Weights of a small GPT-style language model, trained from scratch on English Wikipedia: biases.
Each number is 128 + 32 x the weight over its row's rms, rounded and kept within 0 to 255. Layers, rows and columns count from 0. The size above them is the row's rms in percent of the matrix's.

# layer 12 MLP down, 448x1792, rms 0.0453, rows 323-376, columns 0-127
size [ 96  94  91  96  87  96  92 106  94  97  93  93  95  96  95  88  98  94  92  98  96  93  95  97  92  97  95  95  98  98  97  92  93  93  96  96  97  93 102  98  89  95  93  97  95  95  94  94  96  97  95  95  96  92]
[[143 142  98 118 109 148 136 122 107 136 106 117 141 135 181 157  71 156 111 128 169 116 132 172 118 185 107  83 100 199 128  79 166  99  96 195 113 196 119 150 104 123 160  99  76 135 112  89 125 126 182  65 144 111 167 202 159 121 107 109 148 125 167 153 123 103 162  99 123 129 130 118 147 190 109 128 182 123  65 102 112  90 124 133 100 111  88 105 112 167  96 118 123 142 137 174 120 109 108  97  91 149 212 131 127 130 125  68 142 154 129 135 110  82 136 149 128 182 146 149  79  91 104 138 143 138 118 153]
 [132 121 172 179  53 144 107 133 142 131 130  93  92 119 115 120 113 165  67 117 130 117 132 140 145 124  99 159 130 124 151 116 177  99 114  75 114  83 129 146 169 150 127 115 131 114 124  71 222 102 139 124  91 141 117  97 118 131 131 111 168 125 100 137  85 218 146 116 107 152 194 154 128 161 162 129 126 108  85 105 151 134 143 189 122 143 150 130 127  96 136  77 129 160 141 124 126 109 166 152 182  89 116 239  43 127  68 115 126 142 132 128 144 100  41  84 132 102 150 174 158  58 177 143 135  88 114 122]
 [148 137 141  80 155 122  77 128 138 152 117  85 123 147 138 120 143 144 168 178 128 175  84  82 160 106 127 173 149 109 147 123  80 158 151  99 140 127  56 166 141 142  97 124  85 126 133 113  89  76 155 148 114 111 129  95 124 176 155 140 160  86 117 130 126 165 133 121 124 163 142 149 139 131 179 167  91  71 144  72 177 112 178  98 144 150  92 108 158 137 143 185 121 100  99 148 130  61 126 162 119 156  86 148 111 149 150 151 121  65 110 113 142 149 169 151 170 123 149 127  65 148 131 107 125  81  94 144]
 [115  64 145  64 135 118 157 154 134 108 134 109 129 129 127 146 156 117 141  82  86 153 111  66 114 108  76 135 134 118 104  92 127  66  71 153 103 186 120 123  61 136 113  88 123  88 110  99 110 144 140 130 120 137 102  72  98 186  80 139 165 111  76 117 219 116  88 119 103 121 139 156 148 159  86  79 117  97 149 109 146 157  61 151 116 115 140 194 147 135 103 171 161 101 139 170 108 162 123  77  74 111 146 152  70 173 139 195 167 124 190 143 129 132 123  66 128 168 174 119 110 160 107 117 110 190  87 187]
 [169 175 161 115  52 185  88 157 100 150 140 153 106 149 113 171 239  97 108 148 117 122 151 134 140 115 142 154 127  77 172 122 111 182 119 142  92 139 146 181  90  97 166 193 174  95 111 178 161 173  91 160 147  85 149 170 126 125 135 209 128  69  86  64  42 142 132 159 143 159 111 137 129 139  98  85  49 156  88 146 159 120 110 154  85  92 113 146 147 118  76 135 139  78 169 183 148 141 114  61  99 160 104 112 127 147  97  60 131 108 141 170 147 140 121 112 115 122 162 153 150 168 103 140  73 119 124  79]
 [122  88  77 205 165 165 148 144 113 137 124 138 102 164 179 103 122 139 117 147 160  81 155 107 136 150 139 110 178 107 112 168 128 192 134 142 119 143 155  99 152 147 160  72 150 173 109 150 128 162  97 101 160 159 127 133  85 131 116 112 127 117  90  81 134 155 105 165 123 130 143 122 152 169 111 117 104 137 125 107 127 131 137 169 148 135 148 169 152  86 147 117 151 191 180  45  92 128 190 138 145 121 180 177  93  76 189 108 119 183 143 151 104  95 104 111 119 146  99 131 201 109  89 157 110 140 144  91]
 [179  71 158 163  97 120 103 150 132 114  87 139 126 187 156 121 181 127 114 158 146 134 146  91 160 135  97 134  98 166 135 178 122 139 125  57 108 121 138 161  99  83 168 145  48 106 112  85 149 153 111 112 120 155 125  92 124 184  89  74  77 157 129 132 106 119 137  82 140 140 124  63 139 104 142 119 157  83 116 112 120 120 126 177 133 180 225 148 154 113  74  93  85 146 150 159 157 110  77 118  93 135 133  95 126 143 140 170  92  74 123 100 144 155 134 107 158 179  82 144 127 154 144 151 125 116 154 132]
 [150  98 189 148 135  89 114 121 141  87 141 104  65 153  97 138 148 124 139 110 144 151 162 100  41 139 115  97 135  95 119 124  79  86 114 125 138  40 165 107  74 165  99 148 110 175 155 116 116  88 162 113 160 127 155 154 109 161 107 149 141  42 125 113  71  95 131 141  86 148 132 116 136 155 109 108 140 175 138 122 151 144 142 158 164 137 169  67 210 101 157 113 192 186 129 164 154 116  92 148  95 107 143 105  92 106  70 154 136 137 141 139  76  80 149 143  99 130 135 111 125 154 104 141 104 103 113  89]
 [155 158 125 151  74 162 117 125  78 138 167 137 140 105 117 116 140 105  84 101 145 159 134 162  92 137 127  99 135 169 169 133 178 150 132 119 165 175 127 153 175 104 136 179 144 166 199 156  71 151 147 172 119 170  77 148  93 128 128  85 106 160 132 111  85 237  69  71  97 136 105 104 118 115 177 141  89 104 135  96 134 175  97  93 172 155  65 149 122  83 132  69 148  74 104 150 130  98 144 127  79 114 155 130 198  82  74  63 172 138 148 154 114 116 108  72 136 132  69 156 130 142  87 145 110 143 150 116]
 [129 170 100 127 157 118 187 125 109 115 112 106 111 180 166 121  68 105  86 142 181 131 119 125 123 155 201  45 119 157  88 111  99 196 121 158 112 162 138 152  72  73  85 119 119 136 129 108 102 129  61  97 160 151 151 207 124 125 140 145 115  95  82 110 187 173 108 116 170 204  92 107 141 186 195 114  78 114 132 144 145 108 128 107 159 150  77  94 148  94 143 119 110 102 194 126 125 135 196 144 139 128  75  95 106 179 163 136 128  89 126 122 106 157 179 201 123 166 129 137  94 124  88 141 127 174 108  98]
 [156 148 155  91  94 189 141 141  91  87 137 146 148  89  91 188  61  53 184 172 130 122 107  32 197 152 154 112 188 138  57  90 172 145 132 150 103 166 124 159  94 123 108  94  60 155 132 182 131 101 151 146 120 183 113  64 113 154 132 140 103 154 150  98 136 152 104 169 150 138 121 128 149 153 221 133 154 105 140 105 117  45 136 137 133 123  87 133 143 106 117 186  84 161 148 166 198 124 137  95 171 117 155 128  82 126 123 148 152 198  96 158 152 154 113 107 125 132  84  96 152  79 191 132 147 134 183 121]
 [114 118 128 122 157 129  77  95 181 151 210 116 143 136  70  98 205 132 129 163 139 157 104 141  95 165 157  99 139  88  87 103  82 132 137 140  95 138 119  91  70 121 145 162 114 104 127 123  89 168 107  99 115 129 101  64 129 182  96  81 124 148  78 133 134 123 142  61 127 138 137 133 122 167 118  84 106 124 154 126 123 114 150 113 117 121 154 139 104 136 100  71 165 112 171 202  99 119 105 181 152 101 119 147 196 100  57 110 151 120 124 165 105 159 102  79 133 178 101 127 121 138 110 168  91 144 160  94]
 [138 108 133 123 126  91 134 122 144 151 129 119 167 145 215 143 104 141  94 139 140 122 132 119 150 192 113 174  81 131 188 108 136 124 139 114 176 120 168 155  95 145 146 154 131 103 107  65 124  68  82  73 145 162 112 145  92 199  78 140 102  99 162 118  72 132 123 121  69 168 127 128 149 119 100 119 155 110 126 126 162 170 107 111 214  92 136  80  91 114 113 129 102  52 137 159 139 122  95 158 194 132 177 111 125 144 133 127 145 107 133 150 148 124 114 109 151 119 124 152 108 111 114 121 157  60 133  89]
 [ 88 111 130 139  87  92  89 140 177 137  68 168 138 163  83 160 172  77 131 104 141 157  88 128 163 133 103 164  67 116 111  66 116 108 104 126 101 114 131 146 159  67 190  99  82 161 100 109 159 159  86  81 158 178  91 136 115 130 171 132 155 186  97  56 172 109 154 147 120 133 129 210 148 179 101 102 100  90 147 118 144  93 111 116 143 127 143 109 137 133 141 111 113  94 138 174 127 145 108 162 164 139 135 120 137 164 101  83 180 147 153  84 131  91  72 125 127  90  37  77 166 112 179 163 174 146 149 133]
 [135 143 132 152 164  88 111 130 116  90  83  82 166 139 160 176 142 117 156  97 149 177 163 167 157 145 106 175 181 158 118 123 126  93 114 117 118 200 113 144  60 105 133 122 113 158 173 122 147 140 196 120 167 130 110  78 114  90 102 166 114 136 184 129 142 161 151 101  50  99 169  99 169 135 114 151  90 117 104  71 128  69  86 128 123 167 120 136  73  97 163 104 100 104 124 127 120  85  76 168 156 115 129 196 123  75  61 124  86 177 127 195  91 126 116 175 136  98 110 133 140 157  98 143 151 125 128 112]
 [128  90  98 119 110 132  63  80  95  99 165 179 136 117 173 105 154 160  96 108 113 125 127 172 156 113 134 133 142 129 111  83 138 175 153 155  87  92  59 142 111  71 164  75  99 109 109 139 111  96 107 114 148  87 141  85 110 146 136  78 117 103 129  97  93 122  95 165 141  50 174 162 152 155 187 124 119 160 127 150 117 156 123 148 105  88 133 140 124 159 161 119 167 175 172 206 188 153 165  88 172 120 149  77 117 156 166 108 140 109 101 158  94  78 125 148 180 125 170 123 134 125  78  97 149 140  87  60]
 [158 154 103 116 147  66 110 130 125 110 125 226 141 177  95 189 183  58 136 119  76 161 118 178 103 143 165 104  86 134 139 116 129 139 136 108 100 117 129 133 176 164 186 106 116 149 153  65 108 202  84 131 179 147  97 127 111 155 163  85 110 118 123 143 144  89 107 147 125 169 109 153 180 101 132  97  61 100 121 163  77 174  73 186 122 133 119 108  96  92 123  96 159 105  85 102 130 239 160  92 132 129 108  96 130 150 140  66 121 115 134 121 172 148 145 105  33 125 128 125 158 107 170  98 112 154 143 108]
 [163 105  85 171 125 165 171 154  95 111 148 158 146 152  96 142  81 125 208 168 152 185 145  86 199 103  98 106 160 158 139 148 104  71 109 113 105 118 145 126 167 135  82  70  85 150 117  99 123 142 110 155 166 143  35  88 146  84 109  99  98 170 147 114 149 160 112 110 181  93 130 105 107 163 122 130 130 127  82 144 127 169  92 119  90 148 163 121 174 161 133 157 168  80 104 158 137 157 135 148 129 151 137 125  96 184  48 107  70 135 124 142 117 109 105 135  62 146 147 150 111 151 179 128 118 125 163  89]
 [114 167  93 174 175 101 129 179 120 112 144 102 126 145  67 171 139 192 166 134  94 116  93 124 105 188 142 115 111 225 120 102 146  97 157 133 118 140 116  87 160  63 122 141  54 161 137 112 165 100 167 134 140 161 116 128 126 132  90 139  91 150 143 158 118 120 156 118 123  75 139 109  68  91 138 113 160 166 125 169 119 113 124 115 142 155 172 103 117 185  91  78 153 159 130 201 102 154 117 189 122 134 106  83 110 104 165 150 112 159 136 107  90  91 154 109  98 186 152 134  98 134 162 133 121 119 166 131]
 [108 106 148 111 156 103 109  82 109 132 144 127 176 105 116 208 154 132 120 149  71 152 154 118  91  83 172 134 106  96  97 101 129 141  89 158 124 153 138 115  89  83 158 138 133 139 139 125 166 161 156  98 171 187  62 106  97 124 124 146 186 158 127 172  93 136 141 105 125 123 122 176  78 106 148  88 156  75 108 166  97  93 135 134 159 127 145 151  81 142  92  99 125 178 171 166 113 105 118 127 124 155 111 115 132 161  63 111 202 135 163 131 170 132 124 131 136 134 109 177 189 140 182 147  99 119 155 158]
 [147 136 165 127  76 159 180  51  92 126 143 171 124 122  96 126 117 143 112 117 155 140 174  99 157 104  72 140 138 116 160 111 140 113 147 161 100  53 153  94 131 159  82  90 103 117  57 124  95 134 113 103  96 191 163 158 186  91 115 114 176  87 135 162 139 144 161 131 126 151 163 121 124 113 155  82 128 169 107 125 135 177 112 102 120 100 167 123 124 125 136 148 142 123  89 132 148 144 120  77 128 135 174 122  87  91 125 153 143 172 145  82  87 113 119 165  93 135  69 172 192 100 104 121 100 188 114 109]
 [140 102 123  70 186 140 129  85 130 121 144  68 121 168 144  98  64 131  46  91 100 175 134 133 223  95  85  66 150 104  84 157 120 104 115 148 107 154 183 138 140 144 112 163  90 165 151 164 112 147 138 148 153 217 101  94 116 101  87 154 187  87 112  70  93 151 121 144 136 129 126 106 118  92 136 139 150 194 184 112 133 162 119  93 154 163  84 113 141 228 125 131 129 142  87  90 108 135 121 129 179 132 173 134 133 108 161 172 110 173  90  81 151  66 166 180 132 142 188 147 130 129 125 132 171 174  91  71]
 [153 138 150 182 135 104 105 139 103 101 130 148 107 125 145 120 157 179 129 123 112  74 117 151 138 118  95 143  97 185 125 127 150 113 119 144  98 193 149 117 118 138 129 135 188 112  98 154 144 152  99 162 132  58 171 127 151 116 171 105  94 150 139  96 174 113 134  99 163  76 144 154 172  63 118 146 161 195 184 155 133  94 135 118  62  77 132 167 124 138 156 125 106 142  63 133 146  96 111 119 127 112 122 157 154  97 162 178 115 134 139 148 172 118 154 127 134  90  89 165 114 127 116 160 111  92 131  74]
 [121 142 145 136 140  95  69 189 101 150  92 163 140 118 140 168 166 160 133 117 177 128 129 107  96 131  91 167 113 113  91 132 147 135 110 117  66 157 103 128 102 110 174 138  83 109 121  80 145 150 108 165  76 174 139 133  92 109  98  97 115 104 163  96 120  82 155 134 113 103 114 103 170 106  59 110  94 127 136 113 126 145 147 176 120 135 112 126 130 156 181 127 167  92 138 140 155 131 189 125 138 165 152 138  86  99 152 127 156 134 124 106 127 138 132 153  90  86 129 108 168  62 166  89 141 173 112 108]
 [138 179 157 143 106 162 105 154  43 102 115 158  89 124 136  98 142 110  78 126 188  92  93 134 114 114  77 120  92 162 116 139 112 147 139  84 122  73 134  82  93 113 119 171 122 106 100 153  96 184 175 166 184 116 141 163 177 181 145 158 147  93  92  72 120 115 150 140 145 204 159 212 131 118 160 109 177 199 160 142 139  75  60  93 170 122  97 123 148 149  98 159 109 116 145 159 133 154 146 132 154 145  97 154 103 131 205 108 161 165 168  75  70 159 115  58 159 114 165 113  86 136  85 166  93 203 111 126]
 [106 116 106  99 158  98 118 156  84 153 104 192 115  95 150  86 175  82 180 115 125  99 117 127 184 140  99 196 140 128 148 152 110  79 106  77 102 126 146  76 161 123  86 142  44 136 133 204 109 170 166 120 125 179 116 159 134 166 180 151 101 132 138  82 161  94 203 154 154 144 118 137 133  75  69 145  60 168 118 131 118 141  77 103 100 147 158 130 133 158  93 186 107 110 100 172 109 127 127 157 177 123 186 105  89  72 103 176  74 118 119 137  86 186 178 174  57 123 155 120 123 118 106 136 141 132 185 130]
 [125 132 100 138 120 110 100 178 123 124 102  89 103 139 108 139 120 142  78 132 135 133 113 108 133 118  92 149 116 177 171  88  54 155 146 152  65 153  67 101 148 157  81 149 116 131 164 147 104 134 146 148 107 153 168 179 113 154 157 137 143 140  93 118 169 154 154 110 110 160 179  90 159 145 114 151 211  73 165 122 126 178 124 116  68 156 127 144  88  83 125 115 167  99 120  97  77 100 159 138 118 130 175 136 117 139 112 175 151 104 129  85 157 115 147 165  74 118  81 153 165  31 144 174 120 139 187  98]
 [146 138 115 109 106 117 161  71 140 124 115  84 138 138 122 168 146  93 135 154  86 148 163 162 167 108 187 117 118 101 133  86 116 227 127 158 182 182  54 158  73  90 113 158  96  92 132 176 115 118 126 156 110 144 126 163 119  92 162  96 117  34 105 134 160 108  96  83 130 156 204 109 142 135 157 164 165 156 151  96 124 137 136 112 197 116  86 123 174 109 198 179 170 135 104 112 145 161  58 104  67 159 140 126 124 116 165 130 144 108 155 106 119 188  99 100 118 115 182  92  85  55 113 147 123 132 145 128]
 [ 64 172 125 151 149 175 139 163 139 199  90 171 111 134 153 148 106  99 124  83  90 131 166  92 134 134 126  79 133 139 106 107 127 119 116 108 120 107 168 110 122 131  92 109 119 143 111  99 142  98 151 214 155 146  64 121 131  79 145  96  78  93  74 128 144 137 181 147 133 122 143 126  84 161  98 118 155 159 109 162 143 177 148 133 118  77 154 107 141 102 128 135 110 107 124 139 109 128 176 128 158 163 146 124  81 120 160  81 140 137 126  82 150 121 141 134 103 134 127  45  64  70 147 111 156 161 200  90]
 [ 91 162  76 161 126 117 168 100 131  63  70 121 173 158  71 125 218 114 149 119 174 139  93 118 120 145 145 131  51 126 174 143 107 126 128 163 138 176 138  89  98  72  72 143 147 130  90 138 116 121  99  94  78 176 159 147 127 160 153 136 107 142 124  74 111 102  92 146 134 146 172 159  84 131  89 120 104 139 143  97  98  99 140 160 183 151  82 133 188  93 141  97  86 143 123 146 111 138  83 148 120 131  66 107 131 122 150 161 166 153 144  91 162 160 166 127 139 116 102 102  83 132  99 125  52 174  97 121]
 [103 103 104 133 133 132  68 192 150 159 142 204 148 133 142 169 141 161 106 156 138 163  48 103  76 158  76 161 130  71 136 153 118 117 130  95 135 155 127 127  91 106  85  52 120 154 126  72 101 179  95 153 104 157  90 101  56  85 146 134 184 102 123 145 120 113  73 134 107 113 138 144 115 158  84  98 118 144 116  89 129 122 107 127 128 142  95 102 166 190 141 163 149 175 102 103 141 141 160 114 158 134 128 118  96 124 131  60  99 140 159 184 121 149 109 144  99 143 144 135 105 138 145 131 142 108 127  82]
 [ 89 130 134  59 147 131 121  92 132  85  97 121 132 137 162  79 132  62 185 106 103 145 127 154 178 174 117 140 113 116 155 226  96 138 143  71  97 158 138 125 202 184 162 131 144  78 142 140 134  67 110 130 136 146  73 147 164 100 130 133  80 112 139  82  57 157  60 138 144 139 110  80 128 136 133 122  92 130 148 120 123 159 105 105 126 183 117  98 116 103 179 142 125 117 181  95 122 108 140  83 180 120 139  82 102 130 107 148  93 123 122 115  87  74  87 139  73 112 167  79 107 117 127 112 136 105  69 135]
 [120  77 161  97 143 140  85 129 120 170 148 113 150 132 120 145  99  56  95 130 176 108 129 127 207 118 154 120 142 142 149 149 129  80 141 118 153 130 157 148 146 116 118 131 148 108 114  81 164 102 163  82  50 100 154 114 209 102 158 140 120 163 161 137  79 163 110 177 122 134  89 106 167  75 134 149 131 142 102  80 102  79 124  98 109 144 171 145 104 134  92 125 138 144 192 129 129 125 149  84 128 110 152  91 141 142 119 164 161  97 127  69 104 137 148 124 111  73 155 129  90  95 142 123  88 100 167 131]
 [167 179 165 122  81 176 136 103 126 187 110 114 119 162 114 125 146 150 133 108 101 166  92 133  96 148 100  84 130 149 145 134  58 128 153 136  79 121 118 137 106 144 134 114 102 110 138 113 157 142 110  58 170 126 143 163 129 128  37 141 167 142 165 165 158  76 124 139 150 139 176 206 152 124 122 115 105  85  92  52 149 141 116 159 151 133 104  76  97 135 113  92 106  99 147 161 177 135 135 146  93 162  59 158  94 124 112 113 112 105 118  68  65 195 107 119 160 128 145 155 138 128 159 137  90 102 104 170]
 [152 188 146 153 111 127 180 204  97 136 164 188 110 109 128 108 115 126 186 112 103 134 138 114 168 157 115 111  98 118 117 118 113 121  99 143 127 105  94 147  96 183 109 112 115 163 148 169 108 143 123 126 135 182 143 143 114 134 122 120  72  42  88  95  87 151  70 254 151 119  92  85 116 212 122 102 165 137  88  90 153 140 158 223 133 113 108 111 138  98 153 156 196 114 116 117 132  17 141  32 146 130 158  87 185 168 161 125 143 212 144 197 198  87 153 174 193 136 114 167 163 112 105 110 104  95 159 117]
 [118 100  80 110 146 153  42 139  75 154 136  58 121 129 141  86 124 137 100 135 145  90 155 147 114 104 159 150 119 164 125 141 140 118 124 114  86 104 187 103 167 129 174 142 191 122 130 120 152 108 101 112 160 207 162 126 117  46 116 109 111 151 154 147 165 135 116  60 107  94 153 105 111 143 164 106 107 119 145 129 110 109 110 197 164 140 177  84 121 150 133 147 146 164 115 158  94 135 130 142  97 105 117  75 164 191 126  51  67 135 136  78 158 121 107 115 162 122 165 158 175 169  81 119 153 207 173 132]
 [152 168 147 134 157 127 122 132 180 164 126 169 106 147 128 131 143 121 148 138 139 144 149 152 164 139  99 178 110  24  89 139 125  82 114 197 114 140  97 129 133 110 173 102 101 102  94  80 193 145 146  95  95 142 105 124  66 120 130 132 128  74 173 122 156  48 124 180 146 114 189  58 184 164  98 150 129 135  42 169 126  50 173 124 158 106 157 126 114 167 128 186 147 129 182 106 122 113 104 113  93  89  79 155 134 111 112 131 139 194 127 150  92  87 175 146 123  80 118 109 116 111 132 132 157 132  81 147]
 [166 160 116 171  95 137 110 146 123 140 168 255 113 122 133 115 172  81 113 184 135 106 142 121 120 120 158 188  83 171 156  90 155 133 107 108  68 126  79 121 201 140  83 116 124 141 120 139 193 125 126 145 104  58  85 116 194 102  98 120 154 151 160 132 118 150 110  87 167  96 172 153 126 140  96 159 116 125 113 111 123 108  95  97 101 151 148 101 109  85 168 152 160  83 152 180 124  96 144  68  70  93 152 178 145  91 121  96 162 137 119 114 135 155 166 166 138 134 112 114 124 123  97 143  88 102 154 133]
 [ 72  94 174 129 110  95 138 128 163 122 102 170 155  75 127 156  84  82  71 128 142 118 190 120 152 142 167 148 168 166 155 151 137 192 128  65 148 107 139 188  93  86 121  68 154 154 156 142  86 109 118 160 130 109  99 161 107 106 162  99  99 119  77 125 152 174 139 172 166 156 136 162 112 150 118 135 111 127  97 130 128  85 139  74 101 147 160 144 151 112  97 140 104  73  79  75 100 138 140 168 156 186 146  98 144 150  80 171 169 156 105  97 157 169 110 137 198 161 165 177 119 125 172  75 118 112 115  96]
 [134 163 160 103 125 115 130 145 148 166  99 134 156 117 158  49 142  75 125 122  80  71 126 100 112  47 123 139 117 180 136 151 119 146  90 122 170 163 120  72 131  97  77 121 176  88 147 139 137 144 143 129  72 120 110 146 148 142  97 134 118 138 116 139  95 135 143 156  78  97 124 155 153 114 134  77 128 110  95 120 141 126 106 103 137 129  65 143 159 118 111 174  89 108 151 117 164  83 148  91 139 120 113 171 121 144  87  98 129 157 168 116  98 181 157 181 121 156 106  71 118 142 133  87  75  54  99 113]
 [110 106 132 143 149 179 189  31  94 141  99 138 109 142 173 105  88  44 209 100  74 173  39 132 178 109 164  81  65 143 164 135 134  91 142 146 192 141 120 197 117 139 185  99 105 190 102 165 135 138 139  69 126 136 176 154 109 131 140 161 125 152 130 162 161 127 156 123 162 143 136 126 100 154 177 153 131 145 130 117 117 128 193 154 115  90 131 150 104 101 140 143 136 139 148  65 164 170 112 101 101 135 104 169 175 129 122 113 108  66  97  87 128 166 107 121 122 144 105 124 135 160 113 134 140 124 155 128]
 [159  87 165 139 143 163 103 144 127  95  85 148 173 195 123 128 114 118 141 145 135 119 111 118 130 120  88 118 119 141  82 158  78  89 118 152 117 154 173  91 106 133 130 100 103  54  86  86  79 155 119  86 130 121  26 110 102 145 153 139 171 131 130 106 129 143 126 113 141 137  84 124 111 149 123 117 174 126 145 157 157 136 107  77 176 140 137 131 143 111 138 121  66 209 175 115 107 156 120 106  68 144 144 153 127 105 149 111  72  72 120 162 103 117 172 177  77 189 157 108 149  92 136 141 134 138 137 161]
 [ 92 174 115 120 109 127 170 144 103 104  88 117 183 126 131 111  90  89 215 120 177 119 177 144 116 182 151 134 163 124 146 152 120 132 102 181 135 232 141 158 170 155 107  68 185 114 129 175 113 157 116 143 166 139 156 135 169 122 101  76  45 139 200 129 168 124 149 100 163 104 121 125 166 146 149 149  85 129 138 120 171 151 104 163 135 141 104 155 131 128 183 164 108 137 108 126 170  88  48 144 145 121 114 169 144 146 142 111 125 122 120 138 118  85 171 149 154 122  56 157 131  98 152 112 156  99 145 164]
 [136 162 177  83 160 135  73 140  89 129 105 144 142 119 133  77 138 102 122 109  81 158 165 116  81 126 114 110  85 176 118 152 177  65 108 126 139 130  93 133 142 131 202 106 174 146 118 144 172 171  96  86  96 114 173  89 136 115 147 107 153 182 175 146 145 114 147 129 150 113 142 119 110 167  86 159 129 139 112 149 105 185 133 131 101 125 108 112  96  95 164 146 108  98 165 141  97 118 115  80 115  80  82 160 132 153  81 136  89  57 152 130  90 135 110  94 146 103  80 135 112 153 155 101 104 175 140 106]
 [121 101  90  99 136 188 198 113 131 131 193 147 101 150 148  54 116  56 107 119 156 141 164  85 103 140 105 159 124 134  80 184 118 120 121 181 116 123 173 101 119 150 107  74 109  82  75 133 208 129  97  96 135 129  79  99 166  72  89 102 192  99 126 105 108 136 103 105  49 130  63 121  50 156 100 125  64 143  72 115 136 135  86  76  93  85  64 112 106 120 226 156 127 131 107 200  78 165 154 115 146 115 105 105 187 140 143 109 117 127 158  97 128 120 174 173 128  96 153 130 102  92 154 144 133 103 110 124]
 [ 77 134 169  73 113 136  98 168 128  61  86 179 125 177  94 141 152 118 143 147 139  96 151 111 125  93 105 111 165 141 137 136 130 103 139 168 173 128 176 126 148 125 168 117 128 128  96 174 141 122 185 171 145  57 155 176 139  80 133 142 184 121  79 160 138 169 152 131 120 173  96 124 192  96 105 131 127  98 128  98 148 187 125 110 151 139 107 124 141 131 128 161 156 135 193 143 137 120 128  82 131  88 150 134 118 143 170  76 163 144 107 159 117  98 121 122 164 152 156 101 164 117  83 142 130  74 103 205]
 [ 63 112 157 107  87 109 134 134  91  70  92  96 119  92 131  99 132  89 115 111 107 103 131 146 142  80 107 153 160 124  69  72 125 157 111  95 171 169  90 126  95 117 135 176 133 119  85 154 160 201 166 179 131 115 134 159 158 107 142 121 115 136 188 122 145 172  95  70 159 161 186 148  84  90 210 118 128 102 141  99 142 117 109  96 150 126 113  38 193 167 166 189 127 106 126 101 138  96 184  99 151 120 137 106  91 141 118 120 145 166 133  78  48 116 137  44 125 153 154  97 129 146 112 144 109 109  98 149]
 [ 94 110 131 159  68 126  99 123  81  86 170 228 135 147 102 131 154 116  70 170 146 204  75 104 132  95 124 146 110  98 116  93 129 141 113  84 116 143 138 180 184 112 181 119  83  64 192 112 115 142 127 116 123 131  97 123 137 151  95 112 147 154 176 101  64 164 107  99  83 116 124 169  97  95 161 128 121 114 116  87  97 132 159 127 124 219 129 120  92 108 148 138  62 118 171 151 151 111  70 117 129 115 135 170 102 119 148  89 129  98  71 142 141 130 166 131 126  91 144 122 120 130 205 122 152 123 157 149]
 [154  81 159  92  84 130 140  99 123  89 104 148  90 169 176 139 130 122 108 125 153 187 160 119 100 138 139 129 133 156  89 135 129 150  98 129 168 110 176 163 136  94 136 131 148 101 137 111 100 122 109 138  39 179 193  44 128 108 166  89 120 126  40 159 107  99  83  81  98 134  72 182 110 125 156  88 112 130 194 147 102 139 127 131 125 126 154  70 148 154 113 140 139  99 139 131 115  95 141  73 114 102  32 157 185 123 114  82 224 131 144 174  95 143 139 186 120 115 114 130  78 196 175 135 182  90 171 129]
 [111  71 108 141 139 140 120 139  63 111 105  91 131 164  89 105 102 129  64  42 141 131 135 119 128 148  73 106 122 117 181 159  89 155 159 124 137 119 195 113 152 136 136 186 121  58 108 142 140  73 119 181 137 201 125  67  89 124 158 143 160 108 114 124 129 101 137 128 157 127 108 161 103 117  93 139 155 102 153 122 131 126 136  94 140 104 167  95 151 118 102 150 153 182  89 114 140 124  61  96 131 161  89 103 176 147 167 136 122  74 107 141  89  92 115 135  92 135 120  98  99 102 158 128 198 159  80 141]
 [167 135 121 179 173 122 117 106 131 136  70 123 114 172 167 198 135 154  84 107  95 127 134 123 118 129 120 160 102 155 100 118  88 145 168  81 146 134 112  88 191  94 155 108 177 133 154 143 128 169  93 152 182 164  96  94 138 114 159 149 124 151  93 133 173 172 115  71 154 157 146  77 197 167 101 171 122 158 160  93 134  96 166 117 141 173 103 129 103 122 136 157 114 127 123  97 126 114 187 150  89 129 123 156 148 108  82 142 132 115 121 172 120 141 109  86 113 141 130 159 119 159 120 146 152  63 142 114]
 [121 152 133 102 166 103 110  95 146  89  79 171 122 120 122 145  93  94 171 161 150 133 109  96 160 178  68 152 110 176 119 133 177 149 155 149  89 120 120 151 113 109 143  98 167 129 156 117 164  89 156 121 111  97 166 201 107 165  79  93 188 113 139 150  88 136 112 131  83  79 113 136 110 108 116 140 141 143 122 113  93 103 123 113 158  86 137 102 141 138 137  94 179 178 147  98  72 126 138 149  93 120 121  95 151 129  89  95 111 145 115 164 193 151 112 116 165 124 128 111 144 129 156 168 156 141 104 136]
 [145 164 102 119 148  99 133 108 188 117  77  89 109 176 176  89 147 132  92 104 175  39 173 150 141 125 186 147 109 155 145 112 167  91 119 148 147 166 139 157 156 166 123  68 103 139 152 112 179 107  99 126  63 107 164 134 121 118  95 135 133  93 203 167 143 126 101 115 113 108  48  91 193 119 122 178  99  93 118 172 125 144 133 117 136 100 176 146 158 117  94  47  61 108 146  67 131 161 107 126 140  96 153 164  66  78 201  96 161 123 128 142 149  99 130 175 112 129 111  91  89 129 104 115  76  99  95 132]
 [100 196 118  89 113 123 134 147 118 164 125 144  99 117 144 159  49 119 132  78  39 132  96 145 101  98 109 106  86 133 124  65 116 134 146 134 122 150 101 167 121 116 167 142 140 131 154 169 136  86 130  73 132 132  75 180 100 117 107 154  64 139 136 131 144 152 150  90 137 115 120  81 159 123 163 146 121 230 103 127 120 127 138 180 118 140 113 121  83 165 120 138 148 133 166  79 156  83 142  65  81 189 147 130 144  53  76 122 146 145 175 157 148  61 134 139 115  81 173 122 124 120 102 136 111 219 107 189]]